Weights of a small transformer language model.
Size: 15 layers, width 192, vocabulary 4096.
Training: a variant of SOAP for these matrices, 391M tokens.
Each number is 50 + 10 x the weight over the matrix's rms, rounded and kept within 0 to 99. Layers, rows and columns count from 0.

# o: layer 2 attention output (transposed), 192x192, rms 0.15, rows 30-63,94-127,158-191, columns 0-47
# v: layer 2 attention value, 64x192, rms 0.134, rows 31-63, columns 0-47
# gate: layer 2 MLP gate, 512x192, rms 0.172, rows 0, columns 0-47
# up: layer 2 MLP up, 512x192, rms 0.163, rows 0, columns 0-47
# down: layer 2 MLP down (transposed), 512x192, rms 0.153, rows 0, columns 0-47
o30:68 35 39 34 54 54 40 51 55 42 61 45 46 46 50 60 52 47 48 42 56 43 29 53 47 46 53 39 50 46 51 47 54 50 46 66 40 42 44 36 57 38 48 50 60 49 46 36
o94:53 45 62 43 63 48 56 56 52 66 50 41 46 60 33 64 44 62 47 61 39 48 73 55 58 49 46 39 45 50 59 44 58 47 59 57 49 42 56 51 64 43 47 54 38 54 49 54
o158:41 54 47 61 47 43 51 57 41 36 42 42 54 40 35 39 72 42 63 44 55 39 52 57 64 42 55 87 48 52 46 66 54 49 59 33 49 65 39 60 39 63 50 46 73 47 47 70
v31:33 40 40 45 31 33 65 54 42 45 37 46 40 67 63 60 52 41 43 57 43 49 35 42 53 51 61 44 44 51 47 40 32 46 53 50 55 55 36 53 61 50 46 38 40 54 47 56
o31:73 55 62 40 60 43 68 48 40 65 58 58 35 59 62 52 44 48 43 47 49 36 39 62 57 40 55 68 49 55 45 58 46 48 40 37 50 63 57 50 53 65 43 48 65 58 67 55
o95:53 54 43 59 56 52 39 52 45 47 44 39 54 44 40 45 56 65 51 52 57 53 39 67 47 46 35 39 70 60 64 48 39 62 57 48 52 63 47 48 39 40 50 57 39 43 55 37
o159:46 49 38 54 40 59 66 64 64 51 53 56 43 56 59 79 48 46 57 70 51 41 63 39 21 63 42 53 49 61 39 44 51 39 52 40 44 41 44 46 42 40 61 52 61 73 37 70
v32:53 57 46 40 46 61 49 48 41 70 46 53 52 48 63 60 26 45 50 61 63 65 47 55 39 62 54 62 46 59 65 48 48 38 54 62 42 62 39 59 27 30 51 69 71 57 52 56
o32:61 33 49 52 49 42 62 40 47 34 56 35 41 50 57 47 50 50 30 61 43 49 54 45 34 58 44 50 48 41 35 15 50 38 53 23 32 38 56 46 57 57 49 57 47 35 46 64
o96:29 47 61 39 32 57 62 61 53 46 47 58 55 49 66 49 62 52 40 45 42 54 42 55 65 48 36 50 50 41 49 46 59 48 55 49 71 62 41 51 50 57 47 54 66 44 50 40
o160:64 55 61 61 71 53 33 60 58 47 58 41 52 44 43 50 51 41 50 47 38 53 46 52 46 44 57 46 49 54 60 47 58 68 41 67 44 60 59 60 52 49 73 52 29 63 63 44
v33:50 54 39 44 47 43 51 33 39 62 46 36 65 45 48 53 48 40 61 54 14 41 55 64 51 63 44 53 42 50 40 47 56 45 47 59 45 58 68 53 60 47 53 33 54 48 42 54
o33:64 44 48 51 56 48 48 43 52 29 37 55 59 31 40 51 53 50 36 40 66 41 31 32 66 34 38 57 52 62 41 53 43 38 27 48 62 55 45 49 58 46 48 56 36 35 53 37
o97:52 55 48 44 49 59 45 60 67 46 70 47 53 51 43 46 47 53 58 40 46 54 53 49 34 53 35 57 50 46 48 57 61 50 53 61 46 54 43 40 51 59 57 55 67 47 59 55
o161:51 49 64 60 38 67 49 50 34 48 41 59 50 61 71 54 59 53 57 50 42 37 40 43 51 53 70 63 46 51 46 46 60 72 60 34 53 65 58 55 51 47 58 39 38 57 32 35
v34:32 57 39 49 58 43 57 51 64 45 57 52 61 54 50 48 63 49 39 32 50 66 40 43 72 54 53 62 54 49 56 51 34 57 54 68 56 39 35 69 50 61 60 65 49 46 56 41
o34:45 48 52 47 57 50 43 45 54 65 57 47 50 50 39 50 49 48 53 46 72 28 45 64 53 54 45 28 74 69 48 54 54 45 38 60 39 56 40 57 49 42 55 41 45 49 29 44
o98:53 49 39 55 47 43 60 41 41 53 57 48 52 26 52 43 48 43 49 66 50 49 53 39 36 73 52 40 43 23 50 53 47 51 43 63 46 47 43 45 58 54 50 46 48 64 33 50
o162:49 48 71 39 52 59 26 82 55 37 48 42 58 48 46 52 60 68 52 54 33 74 40 58 51 29 32 47 49 43 49 29 50 41 61 46 45 53 64 37 43 49 53 43 56 48 63 39
v35:45 52 39 42 53 51 56 52 58 40 75 55 32 56 51 55 63 45 47 42 44 48 57 52 66 54 43 44 32 57 38 57 56 54 53 71 47 47 45 47 46 42 56 54 35 59 43 38
o35:49 53 58 54 35 43 61 46 64 46 43 60 57 50 55 46 50 50 46 61 52 54 51 56 57 41 35 41 47 69 60 30 36 46 68 54 44 47 61 45 39 49 66 42 69 34 48 58
o99:54 53 65 55 59 55 41 49 41 69 47 44 61 39 44 58 39 52 55 40 65 46 50 68 56 50 59 38 46 50 63 43 49 53 45 46 61 37 57 52 59 39 45 43 50 43 70 50
o163:48 30 45 30 50 61 50 54 56 41 52 51 39 64 37 58 52 56 46 45 38 53 47 54 36 50 47 35 56 48 33 54 41 75 51 40 45 48 44 51 38 58 36 65 68 69 28 61
v36:43 55 51 62 59 32 40 61 48 21 58 51 62 27 61 58 52 55 52 69 47 49 50 60 40 71 35 52 55 57 49 61 60 52 42 44 51 31 56 42 57 39 44 53 33 45 30 49
o36:59 55 45 39 50 54 66 58 54 50 40 44 40 55 47 57 48 42 54 46 58 51 60 49 49 40 54 63 62 56 58 51 40 57 65 33 57 53 51 52 46 31 47 45 75 54 45 38
o100:47 61 36 44 43 41 57 59 43 50 57 50 67 53 38 60 51 65 34 52 50 44 41 60 55 51 57 54 49 47 56 33 55 60 44 47 56 51 41 40 64 62 59 66 57 52 60 45
o164:46 41 53 44 50 56 29 46 45 48 48 48 50 31 59 43 51 40 65 47 62 66 52 69 51 45 52 37 47 46 46 35 31 27 43 61 32 66 49 50 56 65 58 45 54 51 46 50
v37:65 49 31 59 55 39 50 54 54 79 56 49 48 49 42 48 40 43 44 48 36 64 55 48 42 55 48 31 61 58 35 53 44 41 36 57 52 64 47 49 54 46 40 34 50 50 65 39
o37:64 49 44 63 43 60 61 41 41 49 47 53 49 43 40 66 42 52 65 66 55 56 54 51 50 56 64 53 37 36 38 36 47 44 40 35 66 49 42 50 41 48 37 67 60 50 55 74
o101:58 58 53 42 60 46 49 57 52 52 55 47 39 40 61 42 48 58 58 67 50 57 56 60 54 48 48 44 50 53 66 39 60 60 58 42 41 57 58 58 51 47 62 27 51 45 56 51
o165:39 55 49 35 35 50 50 46 31 43 51 54 55 58 28 29 75 38 40 43 54 54 56 35 46 56 63 61 49 46 54 68 41 54 51 49 73 41 60 39 53 51 41 65 50 47 26 45
v38:50 46 50 58 36 45 29 44 37 62 44 26 54 72 39 60 62 37 36 51 71 59 57 39 58 64 55 37 50 57 36 55 51 54 49 32 63 78 61 68 57 44 44 48 40 44 55 41
o38:36 40 56 42 51 44 48 42 58 40 59 34 58 59 48 56 60 58 50 51 35 52 59 61 42 61 53 62 62 38 51 42 51 56 51 48 58 61 50 46 34 42 63 73 50 42 39 36
o102:59 55 47 43 58 37 48 55 51 51 46 56 50 51 52 39 47 42 61 57 54 52 70 40 49 56 51 36 51 45 52 62 52 64 47 50 41 52 43 41 34 60 29 51 60 52 56 70
o166:46 58 62 38 67 66 51 50 52 56 53 57 54 40 36 53 45 57 54 37 49 52 45 44 71 53 42 64 51 51 67 27 53 55 45 50 39 38 40 48 61 51 59 54 39 38 32 40
v39:48 40 60 60 51 71 61 54 52 42 46 42 33 70 48 64 47 41 48 44 65 43 52 68 59 56 42 56 51 48 42 65 41 51 24 45 58 38 36 26 55 50 65 74 40 55 50 36
o39:74 55 56 51 53 22 57 58 36 51 40 45 60 44 44 49 33 54 52 46 68 53 67 65 60 47 63 43 43 44 70 49 65 44 58 47 35 56 63 65 46 77 38 48 50 52 54 49
o103:50 54 34 43 53 42 44 32 46 47 52 54 52 47 51 55 50 34 55 61 48 53 46 51 45 38 54 52 49 44 59 57 45 48 48 42 54 29 55 55 46 47 45 44 57 58 45 51
o167:56 27 58 54 67 46 46 52 51 58 40 66 60 58 45 52 53 64 66 62 62 33 40 48 60 65 51 52 49 55 51 54 50 65 50 65 51 78 66 46 58 42 55 55 52 44 46 50
v40:42 61 47 48 43 61 52 56 51 47 50 62 47 62 43 52 54 70 42 41 52 40 40 48 46 53 66 39 57 39 54 38 54 63 21 57 57 51 58 58 41 56 51 59 62 33 49 35
o40:63 53 57 46 45 45 65 71 54 37 29 41 66 45 44 41 39 65 46 61 53 55 63 63 53 55 66 53 69 55 52 39 57 55 47 39 41 44 32 31 40 35 56 43 65 38 47 63
o104:50 59 41 41 44 29 55 52 44 60 54 48 48 56 43 51 52 36 65 49 37 67 53 62 26 52 45 41 32 51 29 53 55 31 62 44 36 48 44 55 52 41 48 43 41 41 43 44
o168:46 58 64 58 69 72 47 29 68 33 51 87 56 57 64 89 37 53 44 48 60 43 56 40 66 46 55 47 65 62 70 50 46 64 68 42 60 36 62 32 47 58 48 53 44 62 48 56
v41:37 58 40 41 58 38 56 69 25 73 51 51 32 47 67 39 52 38 54 68 43 64 62 61 40 45 51 67 53 58 50 58 43 63 44 48 62 57 57 44 46 66 50 51 53 45 49 51
o41:46 31 29 51 56 44 47 46 55 40 44 50 61 64 65 49 49 43 42 54 58 54 39 51 45 47 60 54 46 55 50 50 53 35 49 44 37 52 51 57 43 40 60 42 44 47 69 57
o105:40 51 54 52 58 62 53 51 61 34 42 51 46 55 61 51 45 49 42 58 41 47 39 56 64 39 50 46 75 51 59 35 42 63 57 44 55 52 60 49 57 51 57 58 50 48 70 45
o169:62 64 52 45 51 33 61 54 42 72 55 55 55 29 46 67 62 65 58 44 55 59 61 44 50 66 47 79 55 51 44 68 66 52 57 44 46 48 51 54 41 45 40 39 52 51 47 52
v42:41 52 35 70 45 56 48 44 63 53 56 57 54 56 52 51 59 51 53 59 52 36 48 47 54 36 39 46 50 52 52 60 39 36 34 53 47 48 45 36 58 45 37 48 57 54 49 47
o42:35 53 59 55 47 44 57 47 51 44 35 48 52 46 17 42 37 60 66 36 45 63 60 52 51 56 40 52 39 49 42 52 38 61 58 41 33 44 74 52 54 67 34 57 38 39 49 60
o106:52 53 54 48 61 49 47 65 56 54 65 49 55 26 48 44 40 49 39 51 43 54 53 30 42 65 39 50 63 41 53 53 49 63 44 57 61 48 43 53 32 42 59 44 50 51 50 53
o170:42 41 48 41 60 56 46 37 48 52 53 44 40 67 66 52 83 46 50 45 48 32 51 56 56 43 41 41 33 62 41 47 47 25 50 57 52 39 40 52 58 51 45 32 68 42 50 32
v43:52 48 52 60 69 51 59 43 56 50 47 43 36 44 46 55 41 45 62 34 55 54 54 41 45 67 53 63 52 49 59 68 44 59 49 41 52 69 48 49 37 72 50 41 46 34 46 59
o43:58 23 57 49 50 48 54 50 49 70 51 58 51 56 40 30 58 37 49 58 51 52 61 71 59 59 30 29 66 37 50 47 40 47 59 54 63 42 37 36 45 39 63 42 28 65 48 47
o107:50 54 39 48 52 54 49 58 49 31 57 57 59 55 59 59 59 57 46 50 48 49 35 50 54 58 43 64 32 51 41 48 53 56 44 62 52 40 46 51 42 52 54 42 59 55 47 40
o171:41 68 50 51 54 51 44 24 66 53 58 46 48 48 62 53 40 30 53 46 45 42 67 40 48 54 59 68 40 63 66 31 48 47 36 50 44 55 54 59 57 53 39 57 62 38 40 47
v44:51 50 57 58 54 68 45 55 38 52 40 45 37 51 43 57 77 34 35 56 56 46 60 52 53 31 65 52 51 50 48 47 53 47 56 36 56 43 48 60 35 69 36 58 45 46 40 74
o44:55 42 55 44 37 27 35 54 37 56 42 62 43 44 43 66 31 59 44 61 57 75 53 55 44 52 59 49 38 46 46 50 63 42 57 47 52 60 54 46 57 54 40 48 66 58 35 54
o108:42 67 51 61 48 53 61 43 56 48 54 32 49 47 62 34 59 37 43 35 53 39 51 44 48 45 63 52 58 58 49 65 47 58 61 61 44 63 56 49 31 59 52 51 52 47 55 43
o172:47 41 33 46 55 65 50 58 59 59 58 60 86 36 48 56 50 61 59 84 22 37 54 28 44 44 51 43 42 41 57 40 52 41 38 38 49 46 53 48 51 34 47 55 43 53 48 61
v45:24 45 51 48 59 47 42 41 53 49 60 48 46 44 45 40 46 41 43 53 42 36 46 54 65 51 57 46 56 47 53 51 57 40 44 58 41 35 41 59 45 71 44 66 38 59 32 68
o45:42 54 48 45 39 56 51 44 45 50 64 42 27 44 63 57 50 42 47 55 55 52 56 44 43 46 51 49 58 61 52 64 63 45 59 56 38 44 53 55 63 53 54 35 54 54 44 55
o109:44 56 37 57 53 36 53 57 58 41 47 58 64 51 56 36 55 50 50 36 49 63 50 41 54 65 46 45 64 66 48 41 62 55 50 43 42 57 55 43 40 38 49 66 55 49 64 44
o173:56 33 53 46 38 57 43 60 46 35 56 56 31 58 35 53 52 53 50 46 57 43 37 51 55 39 64 48 16 50 62 35 44 52 49 60 55 63 61 44 54 72 63 33 54 51 53 52
v46:45 62 43 42 43 57 58 62 51 59 52 59 54 41 52 57 64 60 49 52 44 48 60 60 56 39 54 39 39 56 55 29 42 45 48 57 42 59 50 36 66 38 76 40 41 33 64 54
o46:52 63 46 59 57 57 53 68 59 52 48 50 52 40 65 70 54 35 52 62 64 51 34 64 42 48 56 60 46 54 45 65 50 60 61 38 44 67 53 44 34 48 54 73 54 56 62 55
o110:56 65 52 53 43 43 34 53 45 57 51 55 55 68 52 48 25 57 76 52 50 53 51 38 52 60 64 51 48 44 43 73 54 58 37 53 44 53 58 61 52 69 42 54 52 46 53 42
o174:33 56 44 48 46 52 61 46 55 66 49 44 43 58 47 38 85 51 54 57 52 49 61 59 38 49 47 59 30 62 42 44 74 36 56 40 58 57 67 56 38 45 23 36 57 56 52 54
v47:54 68 38 57 41 64 46 58 42 55 56 56 54 47 37 48 51 40 50 50 65 55 61 55 57 66 51 64 57 63 44 58 65 57 48 41 60 52 52 58 57 59 47 39 36 65 45 42
o47:58 50 48 69 46 59 54 52 48 65 41 48 26 58 58 69 43 58 44 55 47 40 59 56 45 34 46 71 65 59 52 29 60 73 56 46 46 46 50 51 56 59 45 47 53 38 58 55
o111:56 53 41 50 45 45 51 47 40 65 39 63 37 39 34 40 48 39 26 57 63 62 44 46 48 56 44 46 45 32 64 54 46 42 56 61 45 52 42 46 36 40 52 64 64 61 52 51
o175:47 49 56 46 65 31 58 39 53 28 63 49 68 63 71 35 54 35 46 43 51 40 46 41 48 34 43 57 41 54 49 51 47 62 51 30 54 59 33 48 41 48 63 34 58 53 31 48
v48:52 55 48 66 61 49 57 53 55 62 60 51 36 48 37 62 36 54 45 46 50 48 48 45 56 46 65 50 41 44 40 55 39 45 57 52 51 48 45 47 35 54 47 55 39 54 65 58
o48:56 45 53 49 75 46 43 54 28 51 53 53 54 53 43 37 45 61 48 38 55 64 57 51 57 51 69 49 61 37 45 49 40 37 64 51 56 53 58 46 53 48 48 72 44 34 48 61
o112:40 44 47 39 44 63 52 44 44 48 45 45 53 38 54 38 57 65 43 61 66 64 48 51 40 37 44 41 29 52 53 39 48 44 43 65 47 42 53 74 36 40 50 47 81 46 42 52
o176:51 67 53 46 31 50 43 62 74 46 43 57 27 59 52 55 36 31 56 48 50 39 28 47 58 68 60 68 42 57 46 62 50 53 55 52 68 50 54 47 59 39 51 40 67 41 52 54
v49:56 37 49 42 63 48 46 53 51 53 41 59 59 65 55 46 57 57 32 49 62 59 74 45 51 65 47 33 50 45 56 31 32 44 29 55 43 52 77 53 39 69 60 45 60 43 37 33
o49:42 46 66 49 35 28 58 65 44 35 50 51 67 34 58 45 44 47 66 47 45 55 67 49 38 53 44 39 67 73 56 50 52 26 56 37 51 55 34 49 37 59 54 63 39 59 48 68
o113:67 56 48 62 58 49 44 52 45 51 49 44 51 59 51 70 57 51 63 44 45 54 43 57 42 43 41 43 43 28 47 44 38 52 43 45 54 64 58 49 55 42 48 41 57 48 61 61
o177:51 65 43 59 53 57 52 28 42 52 50 53 39 49 36 40 48 61 59 65 43 53 51 57 72 52 66 53 41 44 58 65 55 44 43 44 46 34 63 37 55 28 55 26 60 61 44 36
v50:54 38 57 46 49 65 46 54 64 38 57 62 41 47 50 65 60 55 53 51 49 62 59 51 44 57 39 27 51 48 54 55 77 48 70 34 43 49 86 41 63 44 37 47 47 62 50 35
o50:50 54 41 42 41 49 45 39 50 73 47 35 68 56 58 53 48 64 39 51 50 46 40 72 65 30 35 71 44 45 54 65 47 39 32 69 36 37 42 61 45 55 51 50 44 66 43 55
o114:39 50 61 56 42 53 59 57 48 41 57 48 39 36 45 47 45 55 43 47 53 47 49 44 65 62 49 56 40 62 55 41 48 49 55 57 75 42 44 56 41 54 40 50 60 60 46 34
o178:60 40 44 43 64 69 43 64 45 61 54 50 48 53 49 44 36 63 52 34 68 52 64 54 45 50 44 50 53 48 31 71 30 55 55 35 49 57 64 54 43 49 55 55 49 35 36 36
v51:56 54 58 60 45 43 53 61 17 44 63 41 55 56 54 61 40 47 59 45 54 53 47 51 63 39 54 56 50 77 54 42 55 56 42 50 54 42 41 44 45 49 36 39 49 73 69 52
o51:78 52 44 44 54 50 26 47 32 57 47 44 53 50 53 45 23 46 33 52 60 58 54 46 32 46 48 50 44 49 37 39 61 47 45 48 40 40 67 65 54 63 61 49 49 57 64 61
o115:44 65 49 56 50 61 52 45 44 57 37 45 36 45 38 54 47 47 50 63 49 56 48 65 45 64 59 44 60 51 51 48 43 37 41 45 52 61 37 56 47 42 42 60 53 26 55 50
o179:46 31 43 26 40 34 64 41 38 42 73 48 56 59 49 43 70 52 65 45 58 51 43 40 65 56 41 41 46 62 53 78 63 64 55 65 46 47 62 51 55 48 61 48 46 50 33 52
v52:55 57 58 80 27 53 45 47 41 46 49 54 53 59 51 47 53 71 40 43 39 44 44 38 48 45 36 46 49 47 50 61 41 49 44 44 57 56 48 46 49 59 41 65 48 48 37 51
o52:59 41 48 59 66 39 51 61 51 61 48 60 61 42 40 51 42 51 60 61 59 66 50 60 55 61 48 48 48 53 50 60 40 62 43 47 30 55 54 50 61 53 60 45 68 62 50 47
o116:46 53 29 54 55 65 52 47 57 60 45 51 39 52 52 31 73 40 39 55 49 33 53 31 43 48 44 53 51 38 56 55 41 50 41 56 54 59 48 34 31 52 49 42 39 33 46 55
o180:42 35 70 49 43 38 47 63 37 38 51 54 52 47 53 53 21 45 71 44 50 63 52 51 53 37 54 53 44 56 49 43 64 40 50 73 55 46 54 53 52 58 44 51 66 59 55 59
v53:55 39 41 41 42 45 54 49 44 63 40 33 39 54 53 49 62 33 43 40 44 50 52 54 60 38 41 50 37 53 64 53 51 60 50 35 52 47 79 64 46 44 59 45 52 52 52 62
o53:57 59 42 63 47 52 34 61 42 61 53 45 54 29 46 56 46 47 56 50 41 55 46 26 39 53 61 74 59 44 56 41 55 49 47 67 47 72 54 64 58 42 42 54 48 44 30 48
o117:50 50 51 46 51 51 46 47 39 39 57 53 52 47 58 64 49 61 48 57 56 57 47 67 51 51 39 54 39 50 41 51 37 42 62 44 49 62 36 50 54 58 57 47 47 45 39 31
o181:39 59 61 51 67 63 57 60 60 58 44 55 55 45 53 65 54 39 61 49 58 20 51 46 53 49 51 61 72 39 35 45 42 64 39 54 53 46 44 57 37 51 41 38 44 56 60 43
v54:55 61 61 57 52 43 42 46 60 58 42 50 54 51 50 52 58 46 57 61 46 39 61 49 53 48 42 42 45 38 40 34 67 32 45 31 39 43 44 60 50 62 71 58 43 50 48 60
o54:51 49 50 57 38 49 52 49 53 50 56 38 35 73 48 46 49 37 57 53 40 48 30 51 49 46 61 36 42 47 60 64 40 50 67 41 55 36 54 41 51 38 45 47 57 51 52 44
o118:38 48 35 40 61 58 45 58 46 72 58 46 61 53 64 46 71 62 42 44 62 49 57 40 52 51 50 51 57 56 42 53 63 51 44 51 62 59 37 53 49 53 49 37 45 56 59 48
o182:58 49 75 55 55 44 58 35 44 21 35 49 50 43 50 48 42 51 53 56 46 43 49 40 43 47 54 41 47 56 63 49 66 50 57 42 51 63 66 50 59 45 57 62 60 44 35 59
v55:37 39 40 41 51 64 40 40 35 55 61 56 30 54 59 54 47 62 62 48 45 55 51 40 61 57 35 45 63 42 55 61 54 44 57 59 37 53 55 49 45 38 65 53 25 46 40 45
o55:45 57 46 39 29 49 48 52 58 50 41 54 47 63 63 66 52 52 53 72 51 55 65 59 64 34 58 63 63 55 49 51 46 52 52 66 48 36 53 37 58 63 39 27 46 55 53 55
o119:53 59 36 59 44 67 68 48 59 43 55 59 46 42 54 48 38 41 38 44 57 49 47 52 43 60 47 53 43 63 46 65 58 47 36 38 47 44 64 61 41 63 61 71 41 38 34 42
o183:30 45 67 50 59 27 25 45 38 56 39 59 67 66 50 39 58 49 66 47 41 54 52 47 45 55 53 42 61 36 66 42 64 63 47 55 43 34 63 60 46 35 55 40 66 60 68 57
v56:40 47 33 43 40 68 44 68 53 62 50 41 59 59 50 47 59 47 36 51 46 38 57 50 43 58 66 42 58 58 60 56 57 50 44 55 55 50 54 61 32 41 29 47 45 61 53 50
o56:44 21 48 62 48 53 40 43 37 50 46 54 58 45 54 27 64 51 52 48 61 50 54 60 50 53 48 52 48 63 44 55 45 48 53 34 57 51 47 51 40 55 37 57 59 47 49 36
o120:58 52 64 53 52 40 77 59 39 39 47 52 56 60 40 54 45 50 60 41 49 52 37 36 50 28 49 52 56 51 58 59 37 60 60 44 41 67 52 58 69 57 55 54 50 46 47 57
o184:50 36 57 49 58 74 31 49 49 55 60 32 47 44 48 55 58 47 48 53 52 34 53 49 51 59 64 44 39 56 68 26 68 44 48 64 43 41 56 26 45 47 55 44 46 51 64 47
v57:41 44 41 58 54 60 75 45 58 60 22 54 47 52 47 56 60 57 50 45 69 54 55 59 59 49 55 59 57 43 41 39 55 52 48 37 54 57 54 69 48 43 51 43 52 29 40 43
o57:43 35 49 55 63 42 49 58 60 48 54 38 48 64 39 53 44 49 60 51 47 51 43 48 43 49 61 48 71 53 39 62 46 44 39 45 37 44 53 55 47 55 66 33 54 53 48 49
o121:52 49 47 47 28 28 44 50 51 42 57 48 41 46 66 54 30 52 26 49 55 58 41 56 59 48 43 56 59 38 43 57 56 51 38 42 42 57 35 28 67 49 40 53 38 53 39 46
o185:49 52 56 36 45 64 53 39 36 53 64 63 41 28 51 42 49 63 48 55 52 49 64 33 47 59 36 54 55 53 46 58 31 44 50 58 56 69 51 49 33 53 55 78 58 35 37 60
v58:33 41 41 55 46 60 50 32 32 63 45 43 65 40 60 34 46 46 42 55 56 47 58 64 52 39 53 29 44 60 50 57 53 43 56 48 57 60 58 53 62 30 55 55 63 37 54 54
o58:30 45 46 58 61 52 42 31 45 35 50 60 63 40 34 53 67 64 48 53 56 53 49 43 44 49 47 58 58 38 55 52 61 51 65 38 51 57 62 57 49 44 38 35 65 36 55 45
o122:58 54 53 52 39 58 41 69 56 46 48 50 33 60 52 93 54 54 48 38 46 50 51 40 57 44 67 43 41 39 48 60 51 40 41 48 45 30 47 35 50 68 53 55 48 55 48 61
o186:44 59 73 41 49 36 52 64 51 41 54 52 52 38 58 32 36 40 60 48 43 53 56 44 30 50 47 64 43 64 58 46 49 48 50 46 59 68 67 70 39 66 28 71 46 56 41 47
v59:41 28 67 58 47 46 52 37 39 42 60 52 47 39 44 58 54 51 46 35 44 42 48 41 37 57 51 60 52 51 55 56 40 74 29 66 32 48 42 53 38 41 25 34 58 47 43 38
o59:42 51 56 37 59 48 52 41 53 56 50 53 60 40 59 59 59 32 51 58 51 65 59 34 50 42 62 67 59 47 64 55 54 49 69 63 38 30 71 50 56 52 29 31 62 53 60 56
o123:39 65 39 56 48 46 48 54 71 52 64 49 28 50 42 39 40 51 57 46 48 24 63 49 60 54 38 48 65 48 61 56 47 51 48 47 49 59 39 41 50 50 65 54 37 47 52 46
o187:62 55 53 29 55 71 49 52 53 62 29 52 58 64 53 41 43 45 32 54 42 53 39 60 60 76 53 40 34 26 39 34 50 59 77 56 59 40 61 54 49 58 26 67 69 63 47 66
v60:40 58 43 48 70 44 66 52 57 45 45 58 43 61 53 62 46 36 38 44 49 42 53 59 45 67 38 55 47 52 72 52 49 60 46 44 48 50 50 41 58 25 45 35 45 47 52 54
o60:64 47 37 50 51 44 54 41 48 48 38 56 59 38 52 52 44 57 52 52 39 36 47 38 59 52 47 60 69 63 49 61 45 41 44 38 49 43 43 50 39 44 59 50 57 49 46 43
o124:55 55 61 55 42 48 70 41 40 56 60 47 45 41 53 53 42 54 40 57 53 60 55 62 39 49 47 56 42 45 44 46 35 69 43 38 75 61 58 40 44 54 49 64 44 48 54 55
o188:52 70 69 26 54 55 44 57 69 49 45 44 41 60 52 39 63 48 67 34 52 39 55 56 70 39 70 47 34 44 50 57 58 37 50 58 45 31 79 63 45 52 29 34 57 33 53 52
v61:58 54 50 40 35 49 45 41 44 73 39 56 42 45 51 67 56 66 60 47 39 42 48 33 45 50 44 50 70 44 50 56 57 47 61 49 52 33 45 62 55 48 52 45 44 73 64 42
o61:64 51 53 49 37 32 55 56 56 63 56 56 49 41 47 40 51 40 55 52 55 32 55 37 29 46 35 53 32 58 68 52 63 51 59 52 56 45 49 55 47 60 46 47 30 53 41 50
o125:37 56 59 58 43 57 67 64 51 48 55 41 58 60 35 52 59 42 59 51 51 56 54 57 36 58 52 42 53 69 42 57 36 57 47 47 40 47 49 49 59 46 46 57 45 58 57 48
o189:70 45 39 49 58 41 44 50 58 60 40 68 44 49 64 55 45 32 38 36 32 49 49 50 74 56 44 80 47 53 68 56 43 62 38 57 64 63 50 39 43 54 53 52 44 33 55 70
v62:48 46 64 44 42 49 51 70 61 53 36 49 47 35 64 71 30 37 44 40 44 53 33 38 49 83 54 50 34 62 43 55 52 50 43 50 58 54 55 46 55 69 51 56 53 32 56 51
o62:44 41 63 47 59 52 57 42 49 29 51 43 69 47 73 61 52 58 47 57 50 52 45 43 60 33 61 37 64 49 34 36 62 63 48 52 40 42 46 47 60 37 55 45 43 58 62 25
o126:44 58 62 36 57 46 60 32 55 62 70 55 38 58 41 29 65 48 60 40 50 37 77 38 48 60 51 39 63 72 69 52 56 47 36 33 52 45 57 65 39 45 54 44 37 36 58 39
o190:43 31 34 64 39 48 29 59 64 63 31 49 39 38 37 66 37 55 44 85 63 39 27 48 51 56 55 53 66 58 30 81 39 51 74 62 59 58 44 50 58 58 46 51 53 56 47 58
v63:39 45 64 47 65 45 33 49 53 51 62 55 43 50 52 64 53 51 42 52 57 54 43 57 28 60 34 47 63 48 42 60 48 59 51 40 43 52 55 35 59 43 64 42 51 49 53 49
o63:44 51 47 45 51 47 45 46 52 61 54 32 63 57 64 36 45 35 42 40 48 56 62 36 53 51 37 39 60 41 57 39 56 56 56 57 32 58 31 46 64 43 45 48 61 66 59 33
o127:57 58 32 45 54 57 43 50 50 38 51 47 45 72 61 54 55 45 44 56 39 36 54 59 49 46 60 41 49 57 54 57 34 41 47 78 64 51 57 47 47 59 40 52 59 60 48 52
o191:46 42 68 59 50 60 74 47 35 63 22 54 35 55 31 48 56 71 45 63 30 57 61 46 52 53 51 52 43 54 39 40 37 65 49 37 64 59 59 55 25 53 51 68 38 42 43 58
gate0:48 49 58 61 67 55 58 55 49 34 41 50 57 34 38 56 47 49 38 44 53 47 30 38 56 42 67 38 57 56 46 47 52 47 43 55 55 32 44 42 52 33 49 54 56 49 41 55
up0:45 49 41 27 66 58 52 42 47 60 51 29 42 48 39 46 38 52 42 59 44 55 57 63 34 51 53 64 39 51 52 53 41 53 55 38 49 57 33 50 54 53 49 45 48 65 40 53
down0:42 44 44 59 38 57 54 47 72 52 40 56 50 59 56 50 48 42 62 58 47 63 66 49 53 45 42 51 44 38 35 57 62 59 52 56 28 53 40 45 44 65 42 52 42 71 45 41